{"d_model": 128, "n_head": 4, "d_mlp": 256, "vocab_size": 2469, "activation": "swiglu", "rope_fraction": 1.0, "bias": "qkv", "tie_embeddings": true, "init_std_up": 0.0493, "lr": 0.00228, "beta1": 0.9, "schedule": "wsd", "batch_tokens": 32768, "train_tokens": 111600000}
Each number is 500 + 40 x the weight over the matrix's rms, rounded and kept within 0 to 999. Layers, rows and columns count from 0. Numbers have three digits each.

# down: layer 7 MLP down (transposed), 256x128, rms 0.0738, rows 114-130, columns 0-127
# gate: layer 7 MLP gate, 256x128, rms 0.109, rows 115-130, columns 0-127
# up: layer 7 MLP up, 256x128, rms 0.106, rows 115-130, columns 0-127
down114:481479495520532489543557469551471490490507526500522523475505488484510502474500504530560457503531490502501499556530563467487544524594551540514498487624451544423530520542510601425513512524551458524493550560521493515497437477472525461527520505437514539537484465462511564541504498478508552535473564531492549425515451530515475490449500462529537518443530491561524503576444543506514494537446
gate115:445544486579568588492516508541500535489471571488476480535505514483547451529475468476613449418504505489524510561533461559499484491493527466489530540515473461490484524542448481537500493472561485475411515460486457516554478486456491559595514564520503497522491449522529587515473543469501521551515490573485507493436504501550486448495468519476460484445514555504568464540534504481517466544524
up115:473471496490421513486477424552532493498489524466588520469498445533499538426525460508442523558498494587481501467518446465526551515484554484531476476475461515542561498502483519473412462518459451490498495482468473458550461475570470420452490478487558504526528555510520406466476457497561477556452431507529445552548451535562457515492522558488525510562551445567447602513488465542475512451561
down115:525509438487506542540518525469523516456464527452508499460488522552582503462468487500545511498467509476485531455453420505443497558507559567554525507524521488480506468505512470479540521473475518485498556512487509499457447461456563555510491540525421504503417531504545441501403555505509568525528457456571498482533428560438447429558579513492506484539435604500465516440472494568604541501508
gate116:458458528480553535562489476630430543463423505482500466494631500500526487493511504549460455506559486541549560520483440503534549534515565507482491426534515448502454566484483402476418455472393483496532479572536521454430516511500490513517534510479462455542475501522488489515521547495485509461450441578471555504559514590493540459559514458466483500489538508501506560472421453484535502464463
up116:524484510507512541469497535464555436449552408521501534528521507544457426528524527450506566496520465495491475466535429484456582396416554503528502486469540521462526514525481545429537489500545533485493460399478445499447450518504495472435599557503499432548479492472484507536539509486620497508448519460519561531456493487527430548532542544532433538493377525463563494479476440473509562494551
down116:419547557463488468566493503599461565513484489507489431524477425558549518492474486502517444468447420499574579547492501448532513504525483498535476516521473534514385530405495498557467480501512522515441559415563489462509475564508505558593451522445494476515451488415468525451493458407528451497466528477561556486525473512559516558579522539482450470497553527550558478500476485488587521454511
gate117:432520500513463493414506521520527517544523503555528471444449497543513542533458519424487527419536503504486529490491525509520460393456440510558465466460545459543509518502427528493446432484607501514429555469486513523548535487515468485502482459539514497477529401486429570490483563444496463518501534505454489515524480582474505533475547530504441506501473539455449511461487451508575436447496
up117:525552508479482513454483450502474458498575475457539463565533474513469463489467476426468533431566510424452462489475503441575470490513483497577505503442487513442487531485529469519516558561491540529547438529536505507527503504409509484539525501490465500484501440450489575507459530512537477513552467405503553449511529570532501500482560567513495507525521544525428488520434516572492561501466
down117:480508513570500524502449512643518513459529471517507485463458585468474508539519520505555454503522501478492421460541510514455501513501532467551590473541517494444470520504545517505516480519466532386485534523514516454522430472423528565464487538496608568458488525494532463482581475538538482446479482476561459461542534502563586496517425428496501514488520548525531471497514517486423477511494
gate118:483512463491551483485540548512531521566503536488517484511571509429486472504471500499521539456529470595467522554400473451459471538507456525550490467524519434514444476452487500466482501550511500477441438465550480579529485495534524497589491475489486533542497561504557405562480585542489506497484563479508596503457492447515531510452578475533456479445473556481562513516489509608525475424515
up118:493500452552535493563495529490467541507392455534513447522577477411458479526563547508533495505491489486503503555498569473459505469575580429465451505440457471498435490505526447549459475430479472447533533543462492470502530532548418492488518484536426514511480516478485497545458499439465556484590471512494514542409476451542421495493457450507459526480588480487477447561519476490413547522488
down118:479518450476539579543502502650493577517533475515548475524528503532452478521476531494424526471585484474477455481521478489445485484526487558527435520509553473527523595539582521530434467513507477545520502498482547505515513482449504501486510520482392521541522543480495454513564548470443509498489493493472443502532497541573444490500489504455416548422605516497453515566533490510524536494489
gate119:485515562468530517500539533543476431462429541496521444519469530557530532511465531473492502552537429497512481388459496482497552539506527454426481385506493494471593545484401502512574510459553580447492532435488487513464486478460492561530489505528471584466506491528548516506450523494507523465484473571501463533494481583498471491487564493482474407568560499505494541537445489574520509432503
up119:488473548455478477463506583458487509541478477533532443530506510475554534459485470459504518434504463538483446498597429493545522466486402454565542512522532501495480492558528494370482541482480468508521475462517543550540492477468518539514564406503539502489518500511418434442411450518518536476462492619490492531522510475502490574443490496572443492442514564501476480500473495497530516533483
down119:513406472474512513510489536408484517431478502534503531555470478548535465515514441385485497542521549480508556479428491528466521446508486518510470515527452440454595458474534510529490456476547497458498412528553448533564446519474454524481568596417549486498454483459483490503462498488495515549482477451447518473463516488553453504483455451459470483434472504503527585521551483465509537516511
gate120:510504481522469488507531493507501509529518456486497460475474485563532516453475521464473498507439496510553481457489539497514518484482462502524484472516518469479505553503520467543518499495447511543513516461503557455525474505539562490552499562513566552489433536447526561539555518492465445466486470471546472454531560566481488452505436506503474494408533558527501446468488500443463521591540
up120:482454482544446488440592447504484551443481518472513561512478517460560526522470471484483435412471500476456513478452537557546443425522500480564475456540506536496466489550543441484542442540475542512519534431481490552474462505485492504477499509483521546537492478520523407478529536510474465487528511481526479493509503528543518558498512457460427527493525499540511520485393481449509529550550
down120:498500550515449501525489543576547512486455522487449486456424425505443461465527515463468526519500495533511515463590478418463494490512484551504453479452500443521508483534468575544518519507467493418489465529501470513533465464531521476483448456491503532508490543492421554515598523534498502566503533536495500531500546494560471428510546512492509497459529528461421540487535517519494473446529
gate121:523528470551462559510477607513533433550526477483481440481482522596482488507569553568507407479492502494482580523546557525435495478520573534496508487480573440525552437527431517492516474518424543457457512521533439525560514546463507505439515488478426470466518491547523502516480515546508489432488561462468514513456480502507497489465518500471482470540474544418459495506444420506519472529563
up121:467527470526516508504504535509514443487462474440438521457558545426458480497559630497516495452566551442564452527459459536533535508478534482502484520425412519451480548478517453415533514497573456513543507500432514512475448467517456549529562492582490468581508530510537430471438440481516545510556516493464469473480512498535431622457514513527551555584467496525478538563528526566482592506461
down121:476567514526575471410537471456475507495529510433496540440525500499497434523445588604478452494516536512513554524512426513479503591485538526451545478495519489446472436462523515431475546517495534568473440519521455553517513579585536524496537457524471417527550496491451446499469470448525516468533496497511550501466612496425534537464479497530553514523410557459559528480499434489537485421493
gate122:580573549467460575516544409538506442487453530450510434442525576546456464542431476531575496423477559490447488506555510466454472551508522454468498432562546530481613483500456377510485519489553526469532468462462427578520492464531505573526532486589465504505533478497498402482458533484505518553522413514534557511431432462535489507525519515465492435474534492554564553511458438571486521446506
up122:436412458516543431441592473464557490512531539452474518431510555504509572399490504527496491503435445450545505502523488477492535529523482514523467487592544612518557523499470556558544583488547584465478492556446496466509504477511560529479373476445521591536542498483497522542477521395538458477496423492487469439553543427484506546578480521589461532572490556541490498516430549558494526500544
down122:591512477522507540512407519618566502447418445458471432509554532508438551471479506531457475588496395450502534435519477450455504479547510515507528501529532557465483502500468519475524569552555521414467557535485568519472530480602481461504470498527494494463593569474574509494512495555445515424503470484405465521407575535531530600491509525531488472400521498555496550500520434439391514485535
gate123:426502518482468515433513438469540560465517472444542497477517534471538460435526536584493538573563470431536535487457396534482479444453487446519504443473431487525503572547509461553477490499491484495451518593469592457479554496539600491539440424509517553524505524498474516552514521504496458417484445518533532534487552538481475515526544506435464484547493509469480458477478535512550451504520
up123:563465551491557465501530490496562532575542507491560551570489521545483530549460525533600471493531498543556522465488527485545501532525537484505517535532521501478538544525514425478512486488501549505485524501523477442457462523533511540513541528467479534521543503519521489506462512506430492516536546437436500511560507549550463508563490489483466430476582465465569445446478525467534529506519
down123:478481495502500507510449509490497460527458532466549503532523505546516488502503501491509509521518503495425499479489456420523478466450460433583480479462498511424496546429432509504472468490447468505514440579476467525481514469493538469580450450469435531444538510511501564577512493549548538460497519534474531566574552543574551471524573461496576504511517508468448493546553559433507444528498
gate124:468472543458507576472478539536601481515511538559487499491438536567537546489517509479488482430609463498530514511497495536549505475541497529518517521500550534472440462509475519520509446488466533562501497514416503511516544523461552464493482504459485442481503462518479536493479492577585477509539469462559457498446456509471565461443488486457540505538437522459601488450512523495513437440451
up124:500512551529481458536437445456446482435506446501506555487489405528519481514479515404471512455461498508504574461467483429423460451578501522525475499470494430429502450558500502504505495435442545472479492453473533586510543575492499465474520546535529555521440493572474440532474492458537531458564529503478537503520548507538538488552512465434460494500535505505525493460500507516555505456512
down124:485578502538476469466493534357442503453474494454526455513490427491493495464512518521500440411514512514473525515482463506442486533491545496451441547535528532468483497435485516524531468581511457532490538511542503486435574575517400553530563443481517526514498452439441479506517481486504509519508461499592555532491436491547503555522413504496439450511491506544473454520517512425519481499486
gate125:411529606469598465510422510501460478483442438536493375566592487509535533460529555527488494475473510507503522517465481483448449432493472459466458578438474423404502459541485488503554487483510519442546506542454475437570441478544519502518478478509481560537552467557470531515487474564557535488511513523524471507565470488516426441520519551467474480498531562424480509487516477551471487466509
up125:556482502491525437545499409484542478457469459378524448538483525593488548556519516493567509516485563502514504485473499508481499482548471475508497499493460569424546390514395498492490560535460488481587529595505467524529485537467523420539466558491513471457482490516476499517490457490482516562520487523483508473562494497472496510492487574489432521527578490437450547524541520559515502484432
down125:498455520569489536510559482433566486518548493406517590482494491477454494450455533490514457471478463438480468456469572466577513560438464440436450488525547512465498489604513563460482453506493489482487476457510475423476559530531532525504541580523545562440474553426530457469535500544502559443537514470488514494493553418442490471455513533536559489534537481562541483503478521516498482452537
gate126:489496513515557537446539590537530441504496505543474544489507565497514533395500512554499453478482482504596545539475503455493559535506526487510460468437503485555537465462446499485513555552507491543551522487508491482430493461498520579468536528487431496534490539513490543474460447439502434515498519529550504479439562544483525460496531529507513520481535482513530498515467478480569527547535
up126:565524550513492503576515444496490564452547477490461522493466494525480512501513481520448503516461498452433550551432472372525496451494480518515514474450427502413461468506494480543470472511537548521572480469436473530532494429603417496452482504523445516560583596470525548456518495511476548509463573519560479456544483529466493513463478524458465511474527523553505432483518494452456474501473
down126:466504546478480415551477495631472521501459516509503513598554496429434483457484546469468485544496480483520526509508573545454482465465489471507566492493578562484475463566522529502557479479534503486491529451484552493509466514495540443566516573490488560451530450463519550480538535558567553495473490563495490489533518512551546430527525484558462510497531428526458462469480469511513440485470
gate127:560472512475451544498506475527430528504434555492390502457535488586444476535486528549527485460495469384463537506496477506512450541503446543542459454492481390575475527488516440567423508508441485546454468441491520513479524498449616501510532540506482534522518458514508450511464557526539503459534514445548542477491451503522500528487552543408548452576499500489455447470497530607596485515532
up127:511497424435551513454514461468457537484452511497527508480548534540587555464553490447578457533462529511532435559505493575505475536531429444504501497477420515493474536477512462481412589466399509481491599505528483527513525548505523523504548482496477534458406567481525493469538431491408477492515580496504500434488509514550417497502473500431401560416507455569476444542483540475450501566495
down127:566564466508602429510442529581522474502436426522526484465512486518565483536421524470502465476553531585512455569487456527507515500423492515616481539421523535544540483576573506482499574393531485515519498532503504508545530542497554495406469488558338619520497502431506531499490474477536510474477493463475561524553518497504549506563542436505512452495509573508529488441512517495421562485523
gate128:495452470486487542453548538476517445558485575487556540484516523507489423506474594493467490415517531511534490408429482484521484493496584499560530570501527511501611458448463534481583517538523583471455489424473456493511447522488527488526580453531490529399525482490491433496434541460509467503488551466462502486487473477553476421446505550492511504479488589498536490402506381564485487445551
up128:499536471478539514559459517472471505583452504448540487529499438473534584549488426452531507425523474465551500410451542500527456409480547504560510543439499486551524444460460540445472517516398523466462490484501469556544528548571572521507518507486495466423521466461485429451472448481527472488499455460420548487469497406490469464534599478577554533489500481468530479536539490459477496477516
down128:553498496483555466542521441386446441520526491482436602421498561508468525472536523494508496543537454491537431458495516446520561494462499510512512555486488516423491464495457524477506531493442560458464544458527529536452510485479456588512515533476533529500504523434508520442453532452465559500464536490545448475459466440521497484519441545514439493505527505544532490444536462428505498491486
gate129:463494459515490541467568461537555536458520529450493499529466490538509475442500481528484517439492535509515576480465512486475481358541585555502514467526490582522447452485443530487540518472512503508490515470535526522513441564488494502452486447473491489574439541594427495517562473493504418484435490573482494454447547578552494418502507542513545475493479520549546518473574489477477434449582
up129:524523504359429498446562507462404506513451510458474498518555527511493554472490507575450532483428490458443557432553536523450521484492540571552506424516483508515508504481532470520517489458473557485387549446473440503436438473515480510416499524515478542493505486503460507530508518513492492510480474535488544534439481480530501502445480521532494561486447489485555516582515488490526480546461
down129:518530496524573498516524522420525534502468556531515483465464479522534450557504479448427604469559560520568522536511464440463537501482471540465477403550505459494506472536504550517427539574488448489450539481473451483515546486497532486498513524566545553519485488487499489607633499487417489501483516561542538517500490506463521492503520484490549450484471500440476598516461546449513492498481
gate130:483443472501475459493494518508549426486495523486501474475475525576460571433503485510470486465508477462570495545488490497565457372501495489534467500430527467585478572477495477461466532512467463537476462514423500511508481501469543557586531489464461420520503480494479560508463493488616516516484480535475445545515502450493530484469519542500589486507520532544478529529542445506560507481522
up130:425505462493503465551460545512513512527528574499498471539472525515519532540509529579476479542509566485547509495490536485537512491531511418482525546488449491522548500544514487459500501517503517407455527495477449525537442510489608571553571480517440519488562447457524481442499519538503547501509462536505475574459399460494557506503561421519557525500517586461507510526489487535503534531541
down130:550511508439578439552509513426476516513487517535542409453451515472523487545460491549521545420486502483551539532467498460494536468429485524482520502477463474474526498436472520498544478539443499477537516501452496440566545475490520581535480499476494522576529482462451590432417523486542477503482505475538542508493524473458586468506544495424509550526515548467505436502428527543479487457447